Part of a small language model's weights: MLP 2048 squared ReLU.
Each number is 128 + 32 x the weight over the matrix's rms, rounded and kept within 0 to 255. Layers, rows and columns count from 0.

# layer 2 attention query, 512x512, rms 0.0755, rows 275-327, columns 256-319
[[104 123 126 160 191 153  97  97  91 152  49 140  77 123 149 148 145 169 125 146 127 118 119 149 141 127 120 134 187  95 105  87 151  96  70 134 182 126  52 144 116  87 155  84 122 138 156 147 108 143  98 128  74 118 122  82 198 114 120 109 137 124 148 163]
 [ 96 145 113 182 130 191 149 136  97  91  89 195 223 101  77  89  91  95 147  98 133 150 103 167 120  97 105  90 135  84 124 122 110 143 115  97 174 196 196 125 189 104 101 134  93 119 118 177 102 115 165 103 118  95 128 131 164 104 123 131 133 130 107 135]
 [ 85 127 158 106 100  62 123 109 171  47 147 133 125 120  73 108 130 116 151 168 162 123 139  93  64 164  57 155 112 136 142  75 141  71  96 144 138 114 114 132  52 123 123 120 121 111 112  78 106 131 151  97 134  81  76 144 135 178  50 141 102 128 155  78]
 [114 107 161  99 135 148 102  77 159 176 166 152 127 164 109 134  91 134 142 176 102 130  77 152  97  77 166 133 111 119  88  99 113 111 181  80 159 147 163 119 142 140 118 132 133 129 132 100  90 105 140 164  98 185 122 152 124 187 118 175 145 136  79 119]
 [153 131  97 154 125 119 125 103 162 147 166 155 125 148 158  91 144 148 148 123 129 213 102  97 113  93 157 126  99 152 121  84 110 130 152 129 124 107 127 172 149 144  90 169 136 140 114 155 168 116  85 133 105 100 168  38  67 126 148 191 187  79 154  83]
 [132 150 153 102 144  93 104 116  98 134 121 152 116 161 139 156 115 113 161 105 138 145 134 149 106  93 117 125 145 106 162 153 140 111 166 147 180 117 183 129 128 159 177 154 153  99 145 137  71 165  94 123  97  47 107 176 148 156 116 182 132 195 102 132]
 [141 100  86 159  47  33 139  90 120  81 161 115  90 156 118 142  64  87 130 131 106 162 122 107  89  59  71  90 127  91 151 138 125 179 114  86  93 114 114 123 132 112 189 128 105  96 190  96 100 140 204 110 179 163 172 167  97 144 158 136 165  87 133 139]
 [104 131  52 178 207 158 156 144 135 123  85 130 100 150 124 169 108  90 139 141 174 101 110 143 158  75 143 110 127 136 134 142 105 122 147 150 132 135 108 110  94 159 126 163 156 120 156 134  78 198  70 165 171 169  93 122 115 150 118 116 112  91 137 121]
 [164 167 170 141 132 172  88 126  80 192 119 142  99  74 140 125 161 135  54 199 181 161 121 145 182  25 129 118 134 129 111 136 119 113 135 143 104 116  81 104 158 153 133 159 130 136  90 101  98 212 143 103 131 112 107 143 160 145 108 137 136 161 119 104]
 [ 82 138 218  97 133 134  84 147 102 135  77 174 167 126  70  67 138 123 126 135 129 133 106 148 164 160  62 162  24  94 161 133 154  92 133 140 130 175 139 139 114 120  60 135  48 154 137 151  95 175 129  47 121  98 122 161 106 143  80 140 125 112 132 118]
 [198 133 118  95 153  68 138 116 138 210 151 147 109  69 163 130 114 186  58 243 141 157 150 157 114  89 159 193 123  76 105 145 163 130  95 129  91 171 113 122 180 111  75 117 126 134 107 120 145 116 146  64  96 143 191  90  96 108  85  90 185 124  81 149]
 [113 153  95 132 160  91 126 171  82 163 140 133 190 120 179 140 179  80 117  79 173 127 102  93 105 151 124 136  92 118 144 183 186 169 181  86 106  94  45 116 147  92 162 194 139 172 203  62 103 169  91 147 137 155 116 141 205 121 122 149 137 138 134 181]
 [105 143 115 132  97  99  92 140  61  90 192 114 123 169 159 138 101  89  69 173 132 120 148 140 170  85 114  81 164  95 100 100 144 174 159 136 105 122 140 103 111 129 144  82 169 135 175  99 151 167 108 108  83 133 108 138 112 176 122 114 154 108 158  73]
 [138 165 153 106 114 111 141 175 111 114 193 132 109  87 140 156 104  97 100 119 114 102 109 169  81 107 152  98  42 102 125 186 171 133 174 170 132 146  83 153 114 122 140 174 121 116 114 133  95 125 151 112 108 165 119 121 122 127  93 127 158  71 147  73]
 [ 97  84 181 150 119 167 148 134 111 123 108  83 162 137 139 154 131  91  98 124 153 159 126 147 159 128 137 150 185 141 144 140 115 145  82 102  89  96 140 155 148 139 201 122 102 125 127  86 159 179  88 179 134 104 116 142 160 122 162  98 184 174  49 139]
 [141 123 129 117 147 141 197 144 102 143  94 134 184 137 161 176  86 104 117 153 129 123 133 156 128 157 152 132  99 148 124 133 100 113 146 109  97  71  82 108 120 100 138 127 146 130 113  78 181 149 139 188 106  87  75 103  92 140 103 110 137 110  65 131]
 [ 89 156 167 151 106 113 188 108 189 131 144 183 108 130 169 144 122  99  25  65 138  88  96  85 178 145  87 132  96 130 152  88 245 113 108  77 143 129 110 158 157  78 219 115 171 129 101  74 123  80  77 121 127 108  96 149 102 120 228 143 115 103 133  71]
 [195 158 124 144 146  65 143 119 140  96  73 106 108 103 210 100 137 134 162 207 168 101 149 171 158 117  51 117 102 140 163  81 152 166 178 200 139 181 125 109  69 162 123 143 143 107 131 129 127 120 143  64 129  70 126 165 143  75 119 112  54 121 136 117]
 [ 62  36 167 149 153 195  75 144 111 161 131 116  93 167  80 121 136 177 124 131 104 127 154 111 135 170 130 119 118 142 143 116 127 142 160 181  70 149 125 123  93 135 176 145 100  89  56 146 114 130 184 102  85 167 164  72 131 144  53  89 125 121 161 179]
 [189 104 160 108 172  89 155 138 130 126 164  96  96 128 121 146 154 131 140 113 139 140 116 126  87 142 179 122 103 181 159 137 110 157 154 125 222 134 121 124 166 104 113 149 150 119 123 127 128 121 159 111 113 144 188 151 125 100 117 207 102 128 117 116]
 [165 144 136 157 136 159 127 108 154 158 157  75 134 166 128 144 162 119 186 169 145 114 104 151 102 114 147  46 112  70 152 122 102 125 142  96 131 168 145  99 112 154  60 170 111 108  79 150 102  60 111 154 139 177  85 160 140  89  56 142 171  87 186 118]
 [104 150 114 138 169  89 114 111  80 105 153 126 114 133 136 130 141 172 107 134  90 215 178 107 129 159  65 124 102 114 100 165 117 136 123  97 118 128  63 150 111  59 151 103 128 131 142 105 119 101 143 184 136 116 172  80 104  79 146  65  69  98 134 126]
 [158  95 118 105 134 124 133 130 187 123 147  96 103 186 111 117  99 181 134 151 136  73  87 110 163 154  69 152 116  94 108 133 145 131 101 172 111 112 112 111 113 153  98 101 230 153 216 171 121 142 171 148 136  83 136  66 104  88 196 134  99  98  76 157]
 [205 137  79 176 107 124  91 140 134 125 138 154 169 164  98 173 121 139 129 169 125 146 130  93 201  93 102 153 159 122  61  98 130 122 122  96  75 216 141 135 129 146  64 116 102 176  64  69 120 140 125 122 151 165 112 139 104 157 114 147 154 115  66 166]
 [102 188  57 156 124 134 175 143 109 104 131 136 155  84 165 201 136 218 130 195 101 146 159 155 175 119  79 110 119 146 159 104 140 110 149 163  91 135 147 144 217  93 140 179 170 142 123 138 130 118 100 109 152  98 141  94  23  57 132 159 111 122 151  80]
 [210 113 170  43 137 140 113 129 107 107 110 130 135 117  56 119 163 135 116 159  87  67  84 164 163 123 120 103 169 121 126 161 154  80 151 161 205 136 149 120 137 134 187  90 113 123 150 164 199 153 242 101 133 135 149 131 184 156 155 173 114 144 118  89]
 [104 179 147 182 100 118 118 119 151 123 190 159 189 180 106 132 116 150 127  12 118 164 132 116 109 111 139 117 202  98 105 132 104 107 161  98  83  98 205 116 161 163 182 159  96 191 100 134  95 156 170 211 140  85  70 129 152 146 122 150  57  74  82  92]
 [121 114  95 161  96 135 137 138  46  81 120 119 146  75 104 101 123 128  80 157 197 126  76 114  94 115 121 119 124 150 154 123  93 140  79 137 154 105 159 130 103 163  80  89 162  74 172 133 130 113 179 139 152  90 169 163  80 154 113 122  74 153 109 120]
 [150 145  72 150 135 113 146  75 198 150 103  93 111 143  99 187 128 104 105 170 126 120 119 122 126 130  71 201 118 102 122 124 151 104 153 107  77 116 122 167  73 153 121 150  12 163 124 112  88 139 142 107 127  73 156 150 170 160 119 162 198 128 105 166]
 [107 181 149 152 106 134 127  80 103 129 100 146 113 137 158 114  97 119 122  89 136  96 118 132 142  60 117  92 140 130 110 149 135 130 164  75 119 129 160 157 171 137 149  70 159 104 171  84 215 162 150 158 157 106 128 108 118 191 133 171  42 133 165  84]
 [ 77 134 165 137 158 154 102 116 157 174  93 102 160 104 147 162 129 106 153 176 154 145  57 131  85  86  85 126  92 120 118 155 144  73 143  96 105  89 168 189 175 112 153 165  93 154 137 158 144 177 178  43 105  85 143 145  96 123 158 116 150 121 145 119]
 [110 106 155 126 130 145 158 119 144 142  40 116 151 171 133  88 117 143 183  38 174 142  83 164 162 120 142 113  79 130 128 169 136  99  67 141 107 115  85 101 123 144  68 125  94  42 176 153  71  66  95 120 106 118 143 105 135 118 139 115 164 189 118 180]
 [102 125 172 163 120 157  76 170 144 124 215 135 195 119 158 100 143 122 118  91 163 122  83 109  91 152  80 118 152 162  67 133 167 171  81 166 149 132 125 104 100 150 170 151 140 141 151 125 126 175 158  90 110  85 155  86   6 130  60 120 144 162 137 117]
 [140 117 150 133  15 167 112 102 173 148 131 155 145 131 164 172 125 123  77  68  99 156 181 159 184  87 149 134 106 185 117 166 134 163 185 159 158 144 125 165  71 144 160 107 174 152 184 142 147 113 127 115 184 158 107 181 175 111 187 209 143 111 110 195]
 [ 65 157 139 165 102  94  61 126 139 118 146 164 174 203 130 105 154  75 102 110 132 127 108 158 128  74 130  92 150 115 119 115 145 162 162 115 134 119  97  91 160 111 158 143  81 126  82 138  49 139 172 119 161 147 146 142  84 168 180  86  73  59 102 143]
 [129  97  81 119 136 111  98 118  61 153 114 188 111 141 154  45 133 120 116 157 154 128 166 124 144 100 130 116 109  89 105 160 147 138 139  73 123 117 104 103 123 131 188  96  92  89 224  81 107 101 111  83 127 134 167 113 111 121 131 172 122 144 118 137]
 [139 128 102 176 115 154 127  84 124 172 244 138 172  92  96  92 136 131 174 114 146  78 122 169 156 158 122  63 119 130 126  77 113 136 176 102 136 112 148 109  99 187 128 110 107  97  72 114 173 106  85  81 192 127 104 106 142  78 116 155 131  81 189  61]
 [177 126 142 149 112 109 154 106 228  85  96  95 145 143 180 177 129 240 120 189 112 163 109 116  94 132  91 113 192 135 163 155  72 166 136 193 141 139 112 106 138 140 151 130 135 151 134 124  42  52 108 224  77 172  93 120 102 153 189 177 155  90 201 151]
 [123  63 115 142  91 121  48 150 134  79 173 135 130 158  97 146 129 158 158 159 113 126  96  97 147 168 190  66 115 209 175 100  73 162 141 171  85 143 167 123 135 101  83 103  86 123 155 140 130 120 125 159 120 200 225 111  64 125 135  92 100 130  78 155]
 [103 134  85 119 100 142 123  75 136 167  82  89 149 131 122  93 140 100 179 151 142 120 191 131 108 116 140 172 109 162 117 162 140 144  46  83 122 178  77 120 188  77  69 100 122 212  79 180 170 139  91 151 140 113  87  95  92 145 176 104 137  52  81 157]
 [105 166  60 108 155 167 195 163  60 170 126 182 106  96 123 135 151 112 115  75  97 108 129 134 118 130 211 135 164 109 119 102 202 127 198 149 138 108 122 110 127 116 174 130 111 121 102 132  91 115  57 120 142 178  87 105  45 180 117 192 148 164 159 114]
 [108  96 167  93 115 156 138 146  85 155 105 209 135 135 187 120 154  45 242 126 116 104  37 126 156 133 135 130 131 152  79 148 141 132 145 135  73 108 159 120 134  81 232 111 206  77 116 174 174 192 147 152 110 123 129 142 149 101  94  90 140  90 157 102]
 [ 70  77  51 147 128 100 205 137 116 125 167  53 111 126 122 187  99  87  96 134  73 158 109 114 167  96  88 112  55  64 131 156  80 163 137 154  97 149 136 136 141 187  84 126 141 100 141 125 122 143 109 133 164  56 105 114 132 148 106 173  59 164 111 157]
 [221 103 156 117 173  85  75 111  83  70 118 128 134  61 100 151  98 143 128 130 218 140 117 141 108 167 106  87 124 175 153 138  75 111 108  63  79  97 104 140 158 167 139  93  66 121 104 134  79 107 221 129  73 153  86 134  77 116  99  71 155 166 127 101]
 [125 106  79 139 127 110 108 223 215 121 117  67 148 111 157 100 114 109 116 156 154  82  98 182 110 133 111  64 110 112 144 164  92  80 106 112  60 173  87  77 130 139 120 115  78  83 197 149 140 174 134  62 168 158 152 120 144 128 110  96 149 107 146 176]
 [118 160  93  74 140 100 146 107  66 168 105 132 131 133 154 127 181 136 130 116 143 116 108 115  95 107  86 117 165 140 128 124 170 133 163 139 167 141 128 148 101 102 131  83  81 145 163 142 102 155 138 167 138 138  94 118 133 109 198 167 168 101 107 130]
 [131 115 195 169 159 149 149 167 113 114 108 104 114 156 140  92 138 107  76 148 127 126 124 120 146 144 137  87 100  93 145 218 129 140  95 150 155 134 100 173 165  96 186 101 137  96 138 123 159 140 132 125 135 118 137 142 124  93 151 107 118 159 119  50]
 [124 128  94 127 123  76 147  86 102 147 120 122  80 137 131 121 130 136 107 151 173 131 125 120 114 104 157  80 149 129 143 142 142 157 127 106  89 108 117 135 122 161 149 124 192 116 109 125 135  92 180 151 140 163 106 110 147  88 155 146 149 120 160 134]
 [157  84  94 127 128 105 164 157 132  70 134 126 138 122 121 149 100 174  80 150 145  92 119  97  94 167 130 125  85  92 118 192 124  67 157 142 118 111 147 153 146 122 137 141  93 166 146 146  75 130  89 108 169 147 140 104 132 121  85 179 130 137 170 173]
 [136 102 127 146 157 160 150 111  93 142  97 135 124 157 139 120 170 141 143 139 156 117 106 124 144 171 138 123 145 131 159 123  81 170 120 118 143 127  54 138  88 107 143 143 132 153 136 127 165 120 152 172 154 128 123 145 130  99  87 121 147 111 128 129]
 [ 48 117 170 104 130 115 186 104 112 158 162 129 129 124 105 128 194  84 156 185 130 100 158  68 119 135 160 128 131 127  71 128  60 156 127 148 121 115  99 125 105 128 136 138 117  90 111 129  98 162 112  98 117 114 192 118 171 114 114 173 141  96  90 117]
 [161 148 130 175 107 198  98  98 180  90 187 161 105 151 100 133 157 104  95 163 123  66 112 151 143 111 134 161 203  88 126 142 100  99 184 163 117 160 154  37 105 173 148 116 124  97  89 160 142 138  75 106 118 138 106 155 101 129 103 107 173 147  82 119]
 [103 152 150 179 138 112 145 166 191 107 161 156 136 131 164  97 123  94 160 162 127 136 163 130  88 132 114 144 161 167 115 121 136 119 138 155 129 149 104 129 159  87  68 134 114 159 149 110 133  78 152 111 140 128 153 133 132 150 165 158 122 173 128 104]]
# layer 2 attention key, 512x512, rms 0.0746, rows 275-326, columns 256-319
[[153 150 103 114 126 150 125 129 113 183 111 152 166  64  57  95 145 117 104 132 141  59 102 127  84  38 122  69 130 123 119 105 138 107 142 115 102 131 137 125 161 146  80 110 176  69 124 107 141 185 141 131 122  80 113  63 117 144 127 144 170 131 130  87]
 [119 141 157  61 129 136 130 145 122 121 114 113 149 187 134  54 135 152  91 146 106 118 131 132 160  90  82 157  80 191 108 139  69  64  93 181 149 114 102 131 147 169  89 122 136 133  72 170  75 103  94 120  70 109 119 137  78 118 136 129 128 125 122 217]
 [133  74 103 152 149 123  54 130  72 155  87 165 125 122 178 122 136 145 153 146 135 161 145 169  94  80 165 118 127  92 169 169 119 150 141 150  74 117 152 151  56 131 155 117  97 145 141 109 107 142  89 151 147 125 138 135 102 121 126 110 148 116 140 191]
 [139 152 105  80 144 131  83  55  99 104 140 105  68 149 134  38  56  76 104 132 103 166 133 118 232 121 173 147 145 167 132 121 109 157 136 151 157 145 117 126 132 157  85 101 126  94 174 156 175 158 118 132  97 107 170 116 143 217 116 117 168 126 141 192]
 [129  95 143 176 125 120  72 192 149 102 102 105 127 155  78 170 157  63 170 144  95 100 131 139 106 117 151 132 127 113 174 180 148 104 139 124 160 123  67 106 115  86  87 125 152 130 153 121  97  63  64 108 143 145 127 137 124 157 126 148 146 134 126 190]
 [128 144 165 137 148 138 164 148 142 112 157  89  66 119 107  82 108 161 210 146 124 123 102  75 126 159 180 138 169 130 142 125 168 154  94 126 119 124 166  96  96  97  93 150 133 101 164 124 136 151 141 134 144 136 142  87 138  90 158 136  88 119  92 144]
 [161 118 165 127 147 142 122 110 135 144  78 105  75 137 115 206 142 106 116  99 135 105 100 156 167 174 132 164 171  97 131 123 153 165  49 162 123 123 104 157  79 158  97 134 126  98 168  78 116  86 198 168 155 118  92 112 144 126 158 178 141  97 120  95]
 [125 142 120 145 129  50 135 142 165 136  62  99 122 154  88 162 114 192  53 112 145 105 130 151 113 100 140 129 174  66  90 130 137 127 127 175 137 104 139 188 123 133 122 143 143 119 129 127 145 115  66 102 139 112 131 111 148 114 120 133 111  88 115 191]
 [ 83 129 105 147 152  72 130 142 130 107  65 125  67 131 131  52 100 127 175  88 137  78 154 130  63  70 144 154 166  74 124 105 145  73 174 114 180 150 159  86 109 128  77  91 150  94 168  95 161 104 158 142 166 213 124 128 154 195 102 101 192 122 120 132]
 [ 54  35 139 122 106  98 119 129 172 132 112  81 161  96 214 206 161 119 131 103 122 104 133 122 115 109 114  62 140  92  92 148 112 160  63 152 163 129 157 135 121 162  72 129  67 123  95 148 153 183 178 149 112 157  72 125 190 197 136 171 100 149 135 136]
 [144  66  81 114 168 160 103  77 115  84 131 162 129 119 122 139 117  72 129 122 145 142 168 127 165 128  51 123  92 162  99 200 188  97 136  97 128 131 120 126 151 157 138 138 186 157 134 144  90 143 120 120  77 142 119 156 183 136 127 146 138 174 132 149]
 [104 182 187  79 123 150 183 121  70 124 138 159 117 183 120  92 121 125  99 144  84 135 132 146 163  96 156  91  88 112 134  98 107  96 100 118 118 118 171 153 135 130 133  93 110 136 116 114 150  72 126  60 110 142 122 148 113  95 130 145 112 168 168 142]
 [166 140 124 127 138 126  81 132 113 126  66 136 137  81 153 147 180 100 153  50 119 131 128 167 134 185 124 181  86 150 108 145 158 118 145 171 145 114 142  89 168 139 133 162 168 150 124 163  71 118 143 119  75 144 142 114 127  86 109 130 128 125 114 149]
 [124 136  78 106 132 130 121 142  68 131 155 134 184 150 109 148 100 146  74 145 174 195  79  73 160 146 123 164 115 122 168 161 125 116 109 148 122 115 151 145 139 104  76 119 137 141  54 150  84  96 145 173  88 146 141 142 143 135  61 171 144 133  94 201]
 [135 162 167 131  91 168 120 153 141  96 115 112 157 163 121 183 146 165 142  97 145 105 127 111 164  99 100 125 100 164  71 161 161 113 124 151 111 164 179 134 140 149 142 141 106 128 150 130 119 143 125 112 124 137 174 190  74  86 198 186  93 146 190 128]
 [154  94 145 168 160  86 152 107 128 149 147 214 171 130  96 144 169 126 159 132 125 144  82 147 134  94 120 164 154 106 119  65 135 177 128 104 124  97 126 109 195 127 161 133 105 144 124 137 221 139 143 178 124 126 161 148 121 140 151 122 169 100 134 138]
 [161 135 149 132 104 166 157 169 161 146 135 102  94 117 125 152 146 148 154 164 111 146  63 116 151 171 138 164 129 149 173 185 160  37  81 132 118  78 115 127 133 199 138 148  61 139  71 165  84 153  86 159 131 111  88 132 107 156  87 124 146 129 131 123]
 [188 114  98  73 144 102  92 143 103 165 124 141 126 164 120 165 156 121 170 107 103 160 114 205  55 138 117 188 116 140 109 108 128  99 152 152  69 169 110 100 149 119 126 137 118 140  91  82 139  99 129 147 114 161 204 164 102 124 117 141  89 113  81  94]
 [192 109 143 174 159 171 143 155 134 135 156 109 140 105 126 139 119  64 126 111 114 171  60 110 136 112 142  77 173 134 120  89 152  71 169  75 180  80 108  89 151 153 107 133  87 137 140 134  96 145 148 139 162  71  96 148 117 147 139 137 123 152 113 140]
 [119 132 108  89 121 146 138 112  74 118 140  98 143 133 185 168 129  83  45 161 142 201 171 187  83 195 188 151 139 154 152 135 151 113  91 123 166 138  75 133 101  98  46 109 132 126 118 202 157 111 123 101 190 207  75  65 121  65  95 156 170 131 108  96]
 [ 87 105 146 126 114 129 134 130 119 135  76 184 140 150  91 196  80 107  93  52 109 166  70  83 206 143  66 151 148  76  70 176 122 127 153  96  87 104  89 133 118 155 133 147 206 122 128  98 178 112 137 141 118  98 142 116 152 152 158 124 109  70 116 156]
 [144 120 113 119 127 118 150 178 166  80  71 154 153 101 127 146 107 112  93 112 214 139 158 103 107 124 113  32  86 159 114 117 153  63 103 131 127 108  92 101 173  93 108  64 148 149 122 127  52 172 119  89  78 123 148   0 186 104 151 160 130 195 111 159]
 [167 145 135 165 115  99  87  71 170 154 108 104 194  82  71  91  85 138 189  88 145 172 107  95 176 190 123  94 183 117 103 132 162 150 138 142  80 170 142 163 145 196 159  60 103 118 160  89  85 128 150  44 131 135 163 146 110 112 114 111  78 157 135  86]
 [147 106 134 151 134 128 186 107 103 172  63 119  92 160 130 132  66 153 174  91  98 126 100 130 133 142  74 158  84 132 113 169 150 183  70 132 182 147 155 144 147  48 119 143  37 199 150 136 131  99  81 141 154 125 111  96 162 161 189 162 124 110 143 174]
 [ 26 163 191  95 193 156 114 128 121 108 195 127 121  91  99  89 131  89 150  74 105 144 169 131 185 119 148  81 133 182 155 115 118 150 135 133  88 109 168  72 109 127 144  67 134 158  77 126 146  98 163 156 123 114 141 148 182 182 135 123  79 143  72 123]
 [113  86 105 148 122 141 184 178  65 108 169 110 182 150  87  98 110  94 102 154 113  80 176 158  99 147 133  98  44 153 101  77 108  65 145 140 112 119 145 111 154 169  89 154 130 111 166 176  79  77  55 122  73 141 145 132 165 125 115 100 135  98 104  89]
 [166 131 129 120 109  97 181 199 100 162 148 195 154 167  89 152 118 117 140 129  79 112 155 111 145 146 142 103  94  88 190  97  64 173 117 137 132 113  74 139 128 134 120 105 144 175 179 139  90  76 133  26 152  88 144 148 153  75 162 111 163 138 111 211]
 [147 130  92 128 108 186  89 152 138 108 146 168 151 118 143 142 111 140 114 145 177 116 115 100 118 154 183 109 176  79  98 140 157 188 132  93 104 167 184  69 150 123 113 114 104 112 153  68 128 145  63 119 143 137 157 127  77 144 174  98 197 137 135 152]
 [ 72 156 121 107 124 143  78 184 101 158 127 141  76 164 164 186 117 153 121  83  41 149 132 131 172  90 153 118  83 126  96 126 106 188  96 136 130 108 114 138 145 170 120 118 168 136 106  77 103 126 129 199 114 117  61 124 108 114 125 109 142 144  87  76]
 [114 126  90 122 164  90 177 124 120  65 130 133 153 132 139 100  96 136  78  80  69 154  96 154 132  73 108 182  78 122 121 177 158 136  57 120 137 139  88  71 179 108  79 134 119 116 179 132 141 107  74 108 180 182 124 158 119 190 121 140 136 110 137 153]
 [122 133 137 133 207 196 174 165 189 157 140 110 110 137  98 139 114  94 107 124  86 117 146 163 180 114 171 128 114 179 100 118 151 170  89 100 135 140  75 113 129 210 125 111 127 161  99 115 114 154  53 149 109 172  81 164 141 162 108 217  78 141 124 141]
 [ 90 124 108 128  66 100 139 131 146 134 133  60  91 110 162 120 111 176 109 139 147 162  59  63 101 147 147 123 184 136 148 107 139 181 100 188 160 101 134 132  86 128 109 157 120 136  95 108 152 161 198 126 127 114  89  85  91 114 123 146  98 103 173 140]
 [ 79 144 109 144  46  84 133 115 132 164  38 147 130 144  97 133 128 153 126 127 102 100 140 139 136 123 170  89  89  72 160 162 146  77 225 171  79 165  97  85 154 128 145 123 117 206 110 137  59 156 132  78 106 125 112 129 126 139 115 144 144 123 120 146]
 [129 119 178 155 127 158 157 140  83  87 180 123 114 122 160 137 101 155 197 165 155 158 141 138  98 129  87 114 175 152 157 148 102 116 165 116  69 101 145  96 162 137 180 146 109  77 149 153  93 132 169 130 155 108 144  91 129 170  52  93 197 134 129  71]
 [137 100 106  82  74  93 186 117 137 114 135 152 106 167 120 138 163  99  87 134  83 140 112  97 119  39 150 190 189 125 128 147 190 102  37 112  81 116 138 145  76 117  83 149 115 217 198 113 172 115  97 121 109  90 119 157 159  73 103  91 109 170 158 125]
 [ 73 134 206 131  66  91 166 106 100 146 125 134 117 118 161 107 102 107 126 154 109 120  37 214 153 105 115 144  66 126 136 179 125 112 156 176 167 119  86  83 181 230 167 129 126 105 148  82 110 108 141 119  84 126 117 101 118 115 149 122 167  98 124 149]
 [108  76  97 123 131  73 104 124  85 113 132 138  92 186 107 185  98 126 110 173 115 113   3 144 163 194 116 161 134  63  96 131  96  94 106 126 179  83 123 157 167 106 122 152 131 210  76 182  76  69 120 105  47 147 100  97 134 105 114  74 114 144 136  78]
 [167 146 150 191  98 165 132  79  69 185 102 124 118 179 162 147  81 129  94 133 106 164 186 132 122 223 154 120 172 136  83  74 155 103 120 144 182 130  98  81  81 148 144  78 135 163  99 149 106 140 201 139 128 177  93 149 133  41 126 119 128 150 146 123]
 [154 157 200 108 105 139 134 104 136 128  45  82 104 142 149  91 114 127 133  49 140 149 131 161 140 145  87 112 108 178 123  75 139 122 127 172 119 101  51  65  95  97 158 126 179 197 171 149 177  95 138 117  78 112 133 168 109 162 130  85 176  78 142 115]
 [187 116  96 143 136 142 144 179 171 127 188  96  57  67 174  77 106 153 161 138 149 126 154  79 165  78 180 131 131 149  66 103 168 207 121 124 190 160 173  80 109 132 166 104  77  87 129 150  75  80 173 148 150 116 153 118 175 105 170 116 151 181 135 177]
 [115 155 165 166 148  61  76 154 149   6  69 144 176 172 123  68  64 148 154 112 110 200 109  67 141 159 116 155 129  80 124 154 123 118 171 112 147 189 143 159 133 107 106 141 160  87 108 119 105 114 125  79 168 153  98 160  95 100 206 155 119  91 114  96]
 [123 122 124 137 161 107 132 167 137 109 163  68 137 127  91 143 101 118 131 101 154 170 154 108 117 120 148 101  95 222 118  99 145  69 135  96 181 167 174 126 164  96 110  84 159 153 130 120 140 154  50  72 143 105 157 142 110 119 187 100 156 119 140 113]
 [126 108 188 145 114 103  72  97 164 200 119 140 170 115  82 137 134 124 141  34 149 151 113 122 107 118 175 105 116 146 193 137 114 157 145 130 152  45 167  64 116  93 102  95  82 163 140 136 118 167 102 186 211  85 117 164 164 104  84 171 109 127 136 119]
 [105 127 126 204  57  92 131 159 116 123 130 124 169 184 128  88 126 147 104 146 129 102  83 179 130 110 110 120 130 152 139 133 175 153  95 146 127 124 114 151  89 109 142 149 131 118 110 138 159 202  86 208 117 146  75 119 182  84  50  57 171 117 111  90]
 [103 117 159  71 125 104 104 104 140 126 139 107 102 125 141 127 161 149  76 136 107 103  87 126 123 151 137 128 127 131  86 132  95 116 211  75 177  85 166 133 156 145 145 132 118 144  80  96  70 155 104 193  61 157 173 108 119 190  81  11 123 157 114 125]
 [108 116 116 136 179 166  86 150 160 128 189 125 117 105 100 148 144 133 123  95 133 153 211 120 122 128 179  46 137 169 155 186 120  44 156 165 135 130 153  82 133  86 128 106 122 104 120 113 160 109 168 105 119 160 143 173 130 134 129  91 118 131 162  67]
 [ 82 126  51 129 149 142 116 131  94 105  95 139 117 133 129 154 134  96 119 180 148 146  75 123  82 171  70 227  90 102 117  73 132 136 177  86 129 106  71  83 133 167 131 143 122 184 119 102 163 108 129 154 144 116 144 112  79 167 121 104 135 115 114 157]
 [169 125 186 100 131 135 151 152 123 105 113 135 149  76 128 143 127 128 156  90 157 132 124 150 150 117 110 110  85 181 183  64 151 108 169 176 118 145 131 113 111  82  63 119  91 103 155 136 141 118  86 175  60 147 125 135 168  76 114 154  98 134 139 150]
 [ 82 127 115 119  58 157  68 132  95 180 121 119 129 180 105  97 123 133 137  89 106 153 169  98 158 123 146 128 125 161 141 116 148 134 161 125 104 126 123 108 160 122 145  95 129 106 109 155 149 141 124 105 158 171 135 131 139 114 134 100 108 114 149 148]
 [ 90 157 152 148  88 134  99 129 107 153 126 155 153  65 176 129 106  64 121 116 123 103 121 167 162 112 158  86  76 145 121 122 113  97 137 105 106 120 129  76 101  79 124  94 111 122 197 142 134 118 117  76 128 135 133  91 143 122 155 136 133 135 124 180]
 [136  89 166 145 134 144 117 145 121 116 125 155  96 138 182  34 145 118 172 145  99 169 170 173 140  90 107 103 118 140 107  79 111  61 149  82 133 106 119 119 140 123 139 102 119 181 147 160 127  81 100 148 121 109 165 116 165 120 146 121  96 127 108  85]
 [136 104 109 142 126 133 144 166  66  91 122 163 118 229 171 118 121  83 138  90  90 141 125  32  98  86 114 114 147 112  92  90 166 124 105 167 145 129  99  52 121 142 124 112  49  80 141 182  97 144 124 195 127 165 165 171 144 150 100 116 127 136 122 109]]